Each number is 128 + 32 x the weight over its row's rms, rounded and kept within 0 to 255. Layers, rows and columns count from 0. Numbers have three digits each. The size before them is the row's rms in percent of the matrix's.

# v: layer 4 attention value, 128x128, rms 0.0986, rows 6-30, columns 0-127
# o: layer 4 attention output (transposed), 128x128, rms 0.0856, rows 6-29, columns 0-127
v6 111:084091103156109080164115156142113164153126149104104135130155067182148135185101153129146131193159113175132115152088118065119123123143122111134148159137121065076217127089151123150159071136096171159143155084133203186165117131190206094093108125157085120146143121172175162113152095144100109140141136188120154125098120086156081126143123091136155096116171138082113155086143166115118105141174
o6 119:176128153137101081121170068150059165131139150137128121144142109115082093114140088078172100089135133087151164059155156133072114141136135115122111124149085122143148136115133062114138052140130113142126112137141079140218118105169109083095113214114124194120129125156127088107188123107164099161115163132185174110167131060126153112158147117124141108107127067146176177149155158130115070137093
v7 092:102119117065158122116109123167200127093143164117099098161151096094145160197118130157114143069165090126166067129146100126139137108058125170098154108064093146110163153107118184133160179159109153168102135189163149107141112149122157119134155126163114129163108110181175138186203181119094097107150096083150128093135100128147111088166156133126139172130139140219142109067125166139147101168136
o7 096:200153138139181123136144141153142090114157137151147164128201090104123134170153156078109119126132130145124119099215146114110155162168115102171156154061071110119197144125145102154146163164115132126025085175160100164132122142080096146142144074143057164102115152117094144096113142105108143096110136147106146185081123081142126147114101135174129089095151103059152119123136116122078085115178
v8 097:158105108056131156096106102152133120105152108115171216046121121183154116087135099133096126119135137164178118109145211074080135108104108107098115123101132155130106080103122094120167149089065131088098085108097127133175136111166128142154126100116132182068112169163109127112108112152149063084125107144118215104089094138059160101075149121134140080094164156117125122133068147127130131126153
o8 103:124106138169112160084131092089111170075121117114094111148134125142144178180134091071048171144130130091136136136098094115140153086103138138122043119195174142195116099180043172165136114171139130125120129159137108212128150134164120165162143119097163140139119091132113189113158067188125111118150152156149127112115104114186105171101089125130131128093129183145132149089105172093142123088098
v9 091:104149144149098114126112141151094143098026124158142130155130088072134097122168160148102165161126148125149051163153118097143107059170073085110150196114163096107131117161107172095173159082129131143178132101076139136175115130117139089177107156110117114163154093173144110118102131119090027138126136143181140097161132107133110158142166108107113144070137114126129127201075170157149116138179
o9 099:151148137127080092066142147106136135119133142117150147132128060101149105111122111151139193139161186128135127155150153078138142160062134155146131199178145129146210152133109138094192180123085131088134131129161140187184131137122075189080156165152145114155105127157067168152165136175103174191114123126111189096118128126119131096166104094095186118101151074176136161133118089151079116139148
v10 094:128105065087102101105061115156109098098153127174168111109148132076141223137080057128136089172102133169108098133129145126157112115132154081115114156118036090108145104110110121136131174089168098110093160090151120114135180155141104049092082174122096152167136098155108087075076156138110169130133124143147151136129153087130169157137210138091137136160127106154153081148159127144083126121140
o10 102:119116092106154108113119088126153128128087097125120207114143133119093156125142175133139115103137186109152121081158158122156103113067126149141070086101133162139204115151139118113081121156134114141129132108168176179178115104150150115131101171108180139130073095124060144129098148141112063133112112138029111100152153151154036155149100099172190158125143105093115089171172130145185143091176
v11 093:092090117140134109079117147078091096135167112134129061150101152148056138129134100107145157151148117110138108151146131146074152085137111107092160125158074098179092096168117130108106138124117111150127185109076098186111144189108072100154090103123102145130105155031134142063097130141149091064130137088195203097121118104134131120119121137219106131110089129178134052106123128098126132130127
o11 103:118113139118077074086105146153144127202185150135096148152161158065150142157125153094152134096108171097128142175116082114151037135139134095110095108113143069125117102078073146107126134084139107110113139074186194143135129104127099190140117098060146060129126172158069159135112109075120153098111138079061100128160138125143132135117153155182136142122160115129152098096130124091132123076067
v12 095:187122087108123090165176079114112137132155104167117149112130186171158149122126155146111087123164093111135140119189112083093078173133131134046122093131146152179168167123123153127130161093119177105089140130114119068087139139106091118173158200066156129187094129078151125148162078100102122142109055064125119130105130119194117111096088191138086076135134089103121128168122097158120114153151
o12 099:099095158141185175154083112158134067144143108109102149076133160118198154099118152154131110143169084114122111196155122092158124084107136171177092120141152132154078116142169162130076169103121133124096116114094120108153156142153076175133083162136139091165105098060088121118168135140144109104146118176163118126147061150185130117125162155173132117184155195064136103138096202115087129078149
v13 087:117135157168123134152101170129140117089135126166153158118122114131141191123125135132189140094106131180066132184154106194083159118145131078130117085127202161064057155121155116114152129080097151111156122118104125162140099054128170182185106158118148122164093120134107113136080158101156161102138077167117136099076141113149129057084121111094166145142172179145097123139159090079093097167080
o13 097:116134106118165144163151145102182129098124062167123172117154109146086107125114153123092124146136121151085165090062105139121078097099106131082102110192174117131110146150122119110119069055090122150097133157086148132161125130115141196129113065081151134161123097153112179125162124110092140137132121159163096121188072139123151096215094150091080120162077110087148130081034129128172090143141
v14 089:104118137194108157124180107206149160091078138111155144131133087143115142118107177106129151139089152159136096107162187145090061119128162121143119117118163068146100125151140140157076120090118147132150209144121114134182107118130111054117123114073136136125176180127130103153167087113103097116253125166122141084093123104192159137162154134161155066130144132082105111117163101132117104111094
o14 100:112175146170138071123174107132096145120137101166137086072142133098119193148146120154176134103147162165195125115134061114106087122071133079123082112132113097118132145107138110167173123046136093192186129109122089164171090132201094094110144130107168073141146132131120187183113093120097086124185125132110141116139162123158124092172145175121145067092126141140113129184164160105121128179145
v15 091:151089103121157131066183030185168142129083080113112113145112140095118137048140155163096151170118116134124175129150137151101103103142181140108127124102081137116109173118130068165138150120095082131126084164143122079117154155086145088094143064146158100106111090192156148180095103192158121089083114115198136105149105160129132156095135177153092136156121122136130096073170107134092146106164
o15 106:137126067140144092079117202165106133097153142129135110094168102130130152099157119157023050102095070067148090191116141150142153089136140095179131116121086160146125167090151167142120078162152126040114140113090155181132159136116127115100093131133148075125157193134143138129111078131160119135148154144099106171093170095129123134090117181164152151094095155125116113130097126166106137175173
v16 084:129140157113160114140129143037112114108214118100166072086152163116129154082166104135131127143099108162136122129089115149146125103145097194133131115140091161129129120115158122199149079159148156102110079111124145091202159103106156136099112225150074191113123089148174140148136134088180141139080162112080132142126125150156140100169155125088169080075105125104151099168133135198148110158091
o16 095:154128143142146204090094134134113086086106133096114129133127143127103104150108079095131129061065106139152145075065175155149092143120107130106183181116120147098113124117195123092140147189119157125145157133145087098144146168128152142144133094084109148111096042161115119120162123132185181179139099106156138130114116116087084149123143032151109174141151126079087091129094176144201121114072
v17 100:120184146162151106085127205154053074108150121084139140121133051149176178108157093119113142137158093128136179156159185142086114105165116179169136187144132181097115111176116149189090191111150122139133073132101131141081157105165142114119101134110106072110113129109165073163077090147121061060150166160109123151122123123125101148161139122114163148132148152126070115139071122139131113142161
o17 102:099172117095155177116152110119125146078157174132073138174102126101110108172154138157180111122090175149163181097084104164189129082103129152136097173193141103118158147118096127128137128142109167111128151134203065120130132116135138112167189143207129091146172126178101121105106135137075164198073135116091210156174139137169127155100122120113146111149075111155198147124149112120117140166147
v18 096:154117092100096148140091152150113105188137115104134160116122124146130136088116120127147075113120150196094141100132125118156185170149121151088108132151109160116118079101080142200090177172155097141071138092114067147157119127129157107147097053138102179131060085146096141113172127130128128145096187170062059122175147122143104128163105132109152140067107098194091077091077078107141110147145
o18 100:117125115135169154131100066126198151051065077124141179150088150154126131142154165138098110087089138125148140168113094056078113127115136143101237097178106159108160088184100130097131123136103154117103135141130084159144135100102105129117077129147103132138108105113136112112065099092161113114120111114098088079142173139088149119150166145092119138141139086116116174124230149167126121187097
v19 089:104140139148120139108076140071114114145078118089070150177141139178164201181146126140173166169139100157145146102134184132104127059112131132147138070175117134168150126175151124093149175128151110192151183111096156119093116121176122143137099110146089124138168159119130130111084090126145177191170186140161110191186192126101152134170074141177157118074118125150133093147124119088149150113102
o19 100:122111161165126096071160129150114155108118130092152162125131135091107066106069129134255103122151206180085130150110115170099154076129121145134174145088135109084157122116096112119167125140150084152149116135149140099097086101123112141124068196091154101132122165111129085092091181103106169176176163144095094187121083190132076129138179134116123141126117110114141159116100128133128145139084
v20 095:113157157130083108065135116116104116073193178144151074165141150141173114075156177124169101119117158109131071122167137169117051151123145130153100092171118107101179172128149151157114114135102116161097117132085121109127116162135106100183151116111078089164187133090106161067221127096114079095125158142109052127108146062137097120111097150123165121152090156155108171141122120140162176107143
o20 099:171171168187153105128184127150094144188092115098088166143142167114120124111130095175131170166113128230143073188166084154123117092089181129089131150082156135142116116130193105122137147099134121161148122097101158135120122118171136164145039154128091120201148089116106115154130131095115165108132128077108134112170145214106171142091127077145173137130132109115135121140139123108161088144187
v21 100:171082113115134207107172114130200135119162099150122058123117090086111090132119150129171153114162159158129152110105193134167102132101155225148134090125170135054091138129159089115093131135136146164081091156098107123129112118092156069144099121067080121141147116144111059137139158148108156074168088152164152164119130177134132104106152118131141081125143106133152085116104217131124091087132
o21 102:166164128164084135132142119183166116116174072125148108110120112177089120159122182139178178144122144158114095053108090168121111110163126067098168130149129081120132154087111114160113122087180131089108113051129126187087139128196170117130112132132095139128161121168095154119112148092112125170095172170129084124113164148175158112146122109111072117071161183104092106107135173193131166124198
v22 098:169177149077183117068093160153162135128067092122178101074106098128154161150148088169164123140158145186125130110184101111139092152136130125075190164180128173095179098163125156083103074139047133137154145143123127123105173070101106134077120137084133106097070161129141095147137119155114127086135126128119152199150099181136080164132130122102121160139154088149100137123119106168059139121148
o22 103:131159110084147143116139130153128102088157157145111101118086111160153105138209086213158178152053174098106168114078142136138096167122118139204138177148112120138181172144111123099087134111171099065132078125135135130139163105111131079184176124102110127166141124097118100126101119169102146138111164136108146109105113174185168083114114086076167110157079104113151206142114133132116139063092
v23 100:198160163140118128135110112115056115102136136178155003112154127178099131092109114072103142131125091087114164134106171151171169036154138145096146108123137160103141139165161130140112122178125161178142163072100122140132113127077186108161114100164171091092143144121138092115145153157132160130116143139148149112111169080150162118157128155124148095080203147076136109079104137110100169096156
o23 103:193145095134126112138141116100087119129136141115075178135162171112105158100123135115152191084093119126104113131161116149129112089193135143118100183143160121157130082109211125121179063084192133081126098129140161104122150116141178198144139153167152129182157130176160122106142126082123221176127089124119100126102073094145116129150106084158092148089128112135067124107164096180087108166157
v24 100:085060100110113165169108169122122114101181117093143146155067121151147078176117085099204089117129121141158166159140114156121097131100100151189118178188121116136043106128095111209156139114099112147121145164099111172185148162080126074154169152101102140137090132075161171108147120148152105128138146139147095182108156166113102059180147098153112111129154113160084139135126107157134145184124
o24 110:148149145133138140080136092139124082112042147143151076174130130076117144128121200143177120102100161112118069079103117123096102154124106154078161152122105118102143126106105123098155075152087134138150182076165102131136086130143133179086105073095191144053160122108127154159164132132160182086112095135065084068194158171120140158133147108163157168138083129124153154166132143086088119129160
v25 106:142216144179048124117114157159108134122178124202109099115077118092144118134088111114170142154141120097094123164118091143113151123122084119084164145130163138209085140087139120122138091069202150173114145091166116142092057173104127146081102111076097095142097162137113116151139133178161134124133138211160115150166119154116126086104154092148129112101138148111126096163153060135091144170144
o25 106:171135116099138167138134168135116143153114138124126097096119192158117099145132137169171124174116191130168095107134153125228101133121125116046131126135126134117135170195109149152120128132135126133100129075111066054158132112175138173131157115111141106116101108167089121112175205123142208065127139053090083136134159100123134125147080209103078120106152094080132181128124130136107140110121
v26 092:161103104132142097147123097137188130169103087155133071145136076064117108097157147122106169157102124069113207161138174168134122098135123110098103124134164105162181121147138120131137126165042124175144050120131089175138100119108168117103115230111138139116161165168135121135144093134157097109164121152109153100141154128069133208153107123114168127139102144133213115147173137152140071148138
o26 097:084133149108103111132054187197123066126111085135122156072151114098135145120136071189129133126138087104134120052129141127164095108115122115170122130118146152108097116140097094156154116085083118108169098132134107151131180129156137110122161134133086100116134135137143167153104104072105129203153058097168165108045160135131166143129069082115097136049118137125173120091095104145103071157069
v27 099:186147152153136116130120116120109180162129151150097151085155106075105215135129120151109147075136087139128105128099147097071100110170129129115079099109105109115144134119103123089146153086144193178124138080098089166113132108112206159152139098077177079120115117119207143143171126157110065119131209097099134086115130143139089118121152123088096134066121112181098043140117176118100115104148
o27 103:097057127138126135096110118125076160126119163123123198090108170076128101147119204111042140097170117141051136136125108119118080108103151149154111151176097116172138143149146156134178167095168119109070082123154108140128150071140079147182179143146091201147143091169115131094125155089152120151129106122102140134101122121115154084151079156158148061158167179104121142102076149141084147164118
v28 091:152128134162131130121121138190100144136149134133094120129121191139067206141112059105088134183157132097152142129130126146125156181108147135143109165180074163162079090162163094158179147128069145142176126089129160103065146099107112135161127114138127130155156186181133100187091111113154159169143113199103136118035160135099138110077120093109073084177153138168117161113157131151129136153163
o28 099:094106101114126128128122140069112127166113191157109189151175176145132097125092102108180112162143091108169124107171103136142113089130122071162101074191166112118089144135123151129149082168108127139088135161084145164123144122171217107142161106142082155077182174178154175150180092140118134106134140134087087157104128176156102086152155063150165119193099143093112198107110158134129129134151
v29 094:144146148136137113141096088155121196106132123183182007132146085145122097104147081127123119155168185118076122187180161142125135118084173178178157115130130133212132141131111130098104130106156129119131110137075161059108082171141115106178132123141154158124099070137125126131191193123177171149136138122176140139086113126124118173117111109150114120097117082146193120105159135112092100158147
o29 101:121200124152146122227087156126125099105157134090163092147172075133140108114131165079125129128139132114161091167184185117125106120163154076116166116134124105155162139139174136123129182112143133130128086111108130160147115156186145182136080119189121062121114170104150127085136139137094156109158085125082148126108145177170111067126139121117113138094146187084054149164068123149158053087108
v30 085:083159153167114135055138165089108154131087133154133148112117129171120122120061093120086116138120110122132222161215089142145130118139180134140105110223136100141157098052143156150182141146194095097108116166174122073118135140176088127119100108174111106126166173220148114143134124125118162079079071111137122100156133141150090142123157124138108119125174144154157156142111137156116154148131